python train.py --n_layer=16 --d_model=96 --n_head=3 --n_kv_head=1 --head_dim=32 --d_mlp=384 --vocab_size=1024 --activation="silu" --norm="rmsnorm" --norm_place="pre" --norm_eps=1e-05 --positions="rope" --rope_base=10000.0 --rope_fraction=1.0 --qk_norm=false --attn_scale=0.177 --bias="none" --tie_embeddings=false --parallel_block=false --init="trunc" --init_std_qkv=0.0904 --init_std_o=0.016 --init_std_up=0.0904 --init_std_down=0.00799 --optimizer="soap_variant" --lr=0.00788 --lr_mult_qkv=0.7 --beta1=0.95 --beta2=0.95 --lr_head=0.00768 --grad_clip=2.0 --warmup_steps=200 --schedule="wsd" --decay_fraction=1.0 --decay_shape="sqrt" --final_lr_fraction=0.1 --batch_tokens=16384 --seq_len=512 --doc_mask=false --train_tokens=102400000 --steps=6250 --dataset="wikipedia_en"
Each number is 500 + 50 x the weight over the matrix's rms, rounded and kept within 0 to 999. Layers, rows and columns count from 0. Numbers have three digits each.

# up: layer 12 MLP up, 384x96, rms 0.255, rows 137-168, columns 0-95
# down: layer 12 MLP down (transposed), 384x96, rms 0.234, rows 137-168, columns 0-95
up137:500466473479485537553540473547424539528407398443528439539475565573614414502484517488519476555512517517556471399565524520451507515514502509408525582459526536499521516461566559482485477421522480559582454550441479615481443425487547470475467416536464463558401557490473489485478541562516562470
down137:602468535447435594574409473493464544466518508573514551445514425475464427493616576510498425472489503454478361536551461420505501452555488513546525411526492498482466449517481566530473498481481561552560523424453531495483428451500513529606482449476493547419569546535408501448424530476546542525
up138:504478523422496424402579589441414507565497480515522450486516526472452523477524497366560487466518531410467538436499521473480588473470484505522454538458389522561465524525457483568437532571450523497494499530551506554418510462570405427470487517494528465528486488459476493550558481533470478456
down138:517559480528438540565475597449438523424480472412450557516423533541498497479497535666567558521520502531458577500491492414529521581516539546451513523485547524603482540494469501475503510366464455520495532509498374540593422563474537554521487572513560509554592487574502470510462565541528542506
up139:524555538546531541477450528553425481482542496411478464434459526442562546489430483540565515607518496512421492400536491426454525512581480533512517490452530453513429529539536437451482498545552562503517462529380468569511539417450405506532491544481515468612575510443528476519516512495472454513
down139:489524511453530440531521560439507456404472516497553540508543519546509539487539496480511539454396616487495446539426485482467488447530516501479461512464431422539485523542476459483475475458521447449555457465518486499491477558536528414438467447457525539456496512568497445480337502428544496470
up140:529539466420510496457471506598548468502540445422526431543461468547517589557559382504503476526453495443553540458539552439480542567403516500470483461573497483547550531457590441449522520400523569470474364542530444537538529498497505537520501533552468473491489490551458430644571502557567469519
down140:442462443535540456521449478480544444510503509599486491473533448583431502406395511547410610447475550512467543499464453582431534477474523578514469443482595571440469457581450468547331542518571466470412502570533448522538570556520528449490442413526517452448518554507521555487577463547513507561
up141:551399581534420477455438479498518479411503598475446524491441373499497550480512581430538538416499419447453517531459468468436502551520576614527497482508552596555420561471506508471533444420548582537537530474459536525609482487556546561509536494581428427475493453535591517605571451463414535427
down141:458518512632593508545471564534455534544508529556454483534456495505404398449588568485522542430501575508433479462463553475527541517498452496442568484420581477487487488507522601510570606498410434457505423437556585483438485538473516409481518508416435559480493585452434486529492482593472469457
up142:463538501426475534551456475537423358479403493550569543533442497449445487531575523531471552447556451477474498489507532532544551575526550469552436568490459465515595527515406451495439491488424530447502580478376516482456502430511556494419473489490512445522508562470486494529489545481417494534
down142:508500579416457437449420462428465615486469559415513397535442532538533458471535487483512451555419516462551558485496489514604517576451487492424472507554407477517453413581502475513567504432548535513483372496381480460481486473503513422486468570509588563511473556534440520472399554443510464630
up143:574432547494529561526583449614502529481454517490482348489504512477439435518538514439490474511582481574426533498472407359497457524603481540459497448509520525476476463489385489462482527502564517551537554516501434530508429426480480496572565507517550546557463517440579474546528443513550549492
down143:439518479475464495527444457398531433476556462506500474549517436491479474547481365516449459561497490513517477449509525536560450467535558472517532509565445553483564499476508548494507542546545556560579503528525509554493550612510597522456525510492484414474631468531426476524459552597478496598
up144:517533468545496441533425358427574477443484534507567548579611486460480605563492560474459466518453493549461541447507515461460573443515550447500598496510453472470476523556494475560465507555484453514519539490425526585473517489454484509523551545526636522549420553510543534472491524535457530617
down144:540578591537526539484485551547438474472526535501374599471491461484510476475471410531547526543492510488548480592431567510523415532462452548498489496480532528444560468507540500512444584461511531596652493503546462495496444498496575463480410536414517504495528492498417442443501523600478446455
up145:541547517454515506449574474426555528533572454540526481393434539436579513547470447459521533455593469400507523458601518512488428466549516450486475539538552522393491578467529423506432430553487526558445503434411511508424512534424533533452489593448505471548439513581427432584523589502470550550
down145:441622487384569514446503529508491426528466472487526473533552509484577490425503519423503484536468362549480391506509468414591452461377532485525503479453486488490463516419529448526508475478513455532524476383458472465503470492500521539446552512549453470542477371513535556473509483548485542605
up146:397523522537468452412442389557564528468369448515545504492449569450511541492475469493514425502490562475455472524496509392500565530472506526529495536483549566519537536417599504457579513487517528501573494574467480569503494436494453496518497463509573429537433434501469580583489431590531439463
down146:534477493505541436421539462468416473579534504481491461546584485507499428487518486403521579451515490478521503525484481483453471538547514428451484481556498461546495418449603428592407485442512378548492447496512506445458543542441517515547513630486527449553424611568519476478456505546524493544
up147:591535602450514481489475430434533417431504437476535549489553428590494514443443550502513450488561474490426414486525576604373554477477495521478559419511421451443473519606446478491472487471461441565521514465532549605444500395446490431429674447485520486392576553547462461568463509546532452456
down147:556452490440453467500484549610491402502530458373424520354466451450446506525452590604463537606452438495517495437467566477517462510435654474485514560471401488466560418423553510513421497491470458474522522529425333425467473461312452453531536447501552504508550524457426468452456568605456411489
up148:492434460423562468505521516465501576499429524424478494472582538424480621500525527470517517540483505477507531427459471422391497565565469570553501556523497574461414471445477501526499473453476477524467478556455510506474506440562563403474615549427490483400523517384510416484479440526524549523
down148:451501549408484484471453523496538529478473504623487499546495540627463541518488445480611568402450612545531545560508533498591528490543437523553536466486530473492491522483493479558523434506516467420539532517450413589453540465541585489529532567467631488502497487549438535554479567574483497458
up149:551495526479531592497493350510469450520438524515560434492437459494427571468573502477518525404452400461530446465578436569541491510522493558409518484474568516502545485601462480498531508521547497478522559484495518589469510507547539454503481408470488347491542496458438549459391492435483596446
down149:472467428426599473528464477444513459488555492420560496529553524516557453594558606476507411474513567442513543483451452581397616449531456417453452520502469501535540496448550480446480509476565471412564428536616509451488453444484492503555511434559514531414566547581481563445579502412552498533
up150:474572482486523516493541527465507432518553616422453450439433511381499627502502489450465515476419464538475596440498577378564467511586460454432479518491541491568591452591543441518488502529521554497580485411471488455517497562427449488533446474464452522449455442512590408438412541512538507458
down150:461543527484472468418442411475549584442484443532487544492525527431452467514483524527463509511478485401523440501369512534470510484515615569480420510449524559467405468462579518471425449503444490459443512504638444443521470424480440475558477528522509545437490568505533535488536609490534453475
up151:552591566482459524510402485606504565489505438471624503473566499521543487550470589522476468519529467505465623482456530574455572508580526452502460512505556468532457440431611425545557524541472517449445487573477517534471594500446474490476506502525526471476526478580501392403545456424547413436
down151:471459517550409540460440551465488493529439546667481453507383497515510437459532508543495561516440626473538502555509568461525517526422425519547456535466501552519424587513481468532470532398477474547450489503452493407517451501502499471518559473541549544463532480477437502418584466446518514457
up152:532548495532533544505445488535500436504576486506510558416502523443457532476452513514512471476588512514504493517516521502421517530488578495504547440389425500460437657584598490499558465428509604474606609547480482495478513498490542535575528496578459494515512437419509536480431449480483525510
down152:499418522542458445384487504465505549605458492469515523437482527488543417392443418454476510613500577560509524474601499475538526422501509485540526555469461510533473475463478497554473520463503488498480442456520436548461498504560487438468547483370598524596445537371491481564490537536462486551
up153:466394527517501548519567524526484458495461569499552491498457546478587543460528485476477443453455558518478518590492493539492477505434357502447434491574529519536470438448548421488470577395550503572488455468498504485545425481438427489532487431520566510521470403427587561534543573478517533483
down153:563427463564556484472451487531524535548503495498556555435494446405538428486473451552598522545505522564514523488484526537599457541524551534470411524515429450543530564441431616466494481524513482467540486526532480570501548448460536494539473524465462517484465547496447405381528445592533411466
up154:482516536501552481443523462522550476438529486549458411563429425550542530487461452505464559498618493449521467489443431506488476565551410472489527540572488502489548596536585392491421470619496463474564493512447453444483565534477522560455438515570504441448493475527544466409459408561506535481
down154:501458492491458529470450541496428490517454552553502526491408513568460485506505500449514453439445513542510557547551524462515613374468526478492518516481523474517441496519379476453407555508531475502425466488521509541547552441466419412493488507457478558533602406446431503464482587494390514455
up155:542513491441463512520528566571537447456537474493475492470456568527458516595426485488553388471508428556391528523480527407430426438515424435544474503548402553409521396484511497531502474453552473411494523511470476493402490610491538548580521553531595533510490445621459551494509576585485485413
down155:516478467504423520503456460514468484416513463505535386536532484460574557446460486525434567435534541489430517544468484504536526510444486462524524446547506505468505411498523558511498540515540670537443486353487565503526438517556472494447468566457470574502406498490529558628521525481468525413
up156:578571547502495510569527484516432589568541530539615533536448540542504488492409497466445486484493439473504530535423453415556544477566523566517576539561506551548409541430496470526499441493463546403474583535527570485486551474516452554454495568527521531483504431546444496588512479470468544446
down156:389475450472528599496534462463538540505509505487524528465588426517465521453523517497500487500534525495482564475457569504494432492514520529557436555419575413509449485529484450494452497469427597503467473514624521479593542478467446479601473562496484546558493583522517518645483446448600515672
up157:559461558504379546580524532545548432496490588437433508536568430578520576490530420491477393508479528477409589610584529385510454432590433498487541561457434458498373521491492550448479495572538481547550542572569552595444478474463452492562468472488423497506486467457484508543536446553561516513
down157:454496524522419495459430449532511551520412508605491491433575497483525496504503515570539470628484552496587417513450351532449526587537520585491515534420599450492562537485476480498446568386388439516529500540530530438531493557506501417512511445478464491454457488502408522537523438472524409546
up158:450569441443598456539469559453446457555489558487571489519517435529481560462424548548564515524452451439499426560531532534465518597524445589480483500491469436484445495457426431444479548548549505449489551571531466605506487502494474457498458517438438470448454488488417429509625412518444526521
down158:545407465505594409416512426491450410499493425487490486442542513406506492467469465461530496472432452542460495464521488500412502479552554508576515449458444532479529425503535461389553481451521463481472469416521489541460435604524591470513542507499448438548563458486431539512595572456488532496
up159:482437520463541532521483473545530532568469589523550536480504500541504497515440424419378481447462440404444437433495517488437519519523433536553466543466489464590506487578526513542503476370380485500489480465513490518561524457483579489450502446541580491553434438532423581569457450554486545576
down159:499499462502593571397472532558454485541502465607569495533566504445602553507513505398589508434469556507491476532534511465541423493477562440580510394549476481451507476449534494420542512482445538552436503450595561515455517464543406490566547537449471452486594513522503521582492567468493414528
up160:445511446459543528521474503550401498471523526436545535474398548449442497527494485517517438580398473467409576554512532574479550539538517496444434491409506598456534512506455507456512564465568497537452456479568479505398543461465470651402485465538490471515539436604499527459398439510500517429
down160:480477416510457521425554501562519552526423522607533555497540551475440416599495536525477503493508479477561408593426440430486490518548518488484501541461549509437446450476401463589457550434557488582595486420441490532527489521432598503543491586552474474504530481455491492520477474502521532431
up161:516454499500493524575494464423518475431486453474459533522482597524475480559463526447435416483462424556356519481487536530522557413483424510502372467419582557476493493445471459568470431420498465422472520473479487437466506381464433355474513496434541472498505488416450510533540489584556524449
down161:448540481504469539449573568477560538429554527507502544601466574538547404509545546461551494515429607480450551558548422527480487505509561581494640445509591578579644469503527471553514513436545469365508504507513470419527323577554592510486474511516524605528536451529442465497503568435580479498
up162:526525532403487545496503453471493494505512489503449536544384473509487548566492454538579449430501469397522528484492549528426441539546534551429498481539477517473449465506574518397496439532541531516499486529412491471546502531481499410469428444444462542491396541529557589556478477464547529524
down162:521479520411496525512520612540484524543595457427519482473502442528484434491536461445459582516590515556516461530538611373480444494454407415553551554483475471493488551482459564460556531526540483422470423530516548534490549470514532590532475540547542472517472498463533493435508516532494539512
up163:556480445512549517460459429450565512534551505498348555447512475530501538527418470484384462495517516491575488369541527465515527559533506617501638480498476521537633592473577519539509543489500529499551533488526553489473513416498480619504507561490558531468551425509451562501523469607557534390
down163:516379484493479474542447455504490452583639569530428491397471419522482534531469520432484533420575632425495536555541526530541512497658492524558402510567510483486473446578604592519339522422515560441503547451549438500521423450553544523500461448507533585533569584476577433481501519431490509445
up164:533518564515500486452516483555585440384470439489477439497466469450644538421420493488425507455509495473428489483516441479493482544465443481599575452548473450482588523533601460479462521456495501564492546539472501474591604484499480548472561473489473361403512520511483503531507514527545572501
down164:504530400581540532536387521554504589498528547562455447511442478473509502530501466522457555504390533452551534520545562487454470573555504500428558442447460547461507424531479402477456487439411505499519447447529427479458533497543441447498519561485521537582487576435633502469491470559510417448
up165:506492458425590437517563454505571447590551452514531529506551442478396585482506395433501480427542494552491301550516434601523527559501457536513519486550519491468475491504553550488356450473492486562508402379433433410499468496464519503534475539450514522541414442523466568502536499477515482435
down165:574428602622397382439481539635493481508580550472504529566484440480663527570489490451450513520482492551436563547504491440478450510357563476545448452504481462534407426561453580404475446510484426456374438514515483486476448473557504439494499458511507509538553467444475496512405531529560549552
up166:480516563468595516559469518390568418466457548542464545464530369560592495561461516503381498523474486539456457562676480529451459549491540523565468503495556547512545562509536438514483500568529527572563534444454486497509531469515391570488459591446400559471454538471476445410492511484418484496
down166:422408517571597518537418407479467456522475480538438472499461468603585467445527455550471531525427549399612488464595507510499560457628504485504504440539458502601528472515572467468474564467622485486549533497565498458464515513495580478536463556465493409624565467531526423466526452461541500617
up167:461508495465551414646474507460549498508516506451533491498647528554462583545555440494498448463597386402518498414452488594512493506467512594536496494532482481466467568534514542551522489502529434427525594441579490519561438437519510560450499575498522578507568480416572411485432550354455450510
down167:473485535441440559488446444484427510503466523573471480522497571525401466480449461555511542604404454512481613466490440474558439451585530558466562417506527527521387523552550456382473401415557551505546426465517326505538460548472454488445544541486499567516623508548446569547475514416402504507
up168:549543566409467557463443444520521557516474498513546591617526512584529453568508456458473426540458535441490527510547474471547447480504445564433426506470516407433568599481394449533514482563455440503500522443524530556489541524505581416473528489522445558558446472425488490494473566488545522557
down168:455414418531460486559451517528530425513510441589516501432535509564412560516498544484497516478487402484497442368460623455569442486483474486497464570568478541522496473496544467567470484507453496443534462511538484431432440535502440558511469556517533456524485449573480528460521431499510547481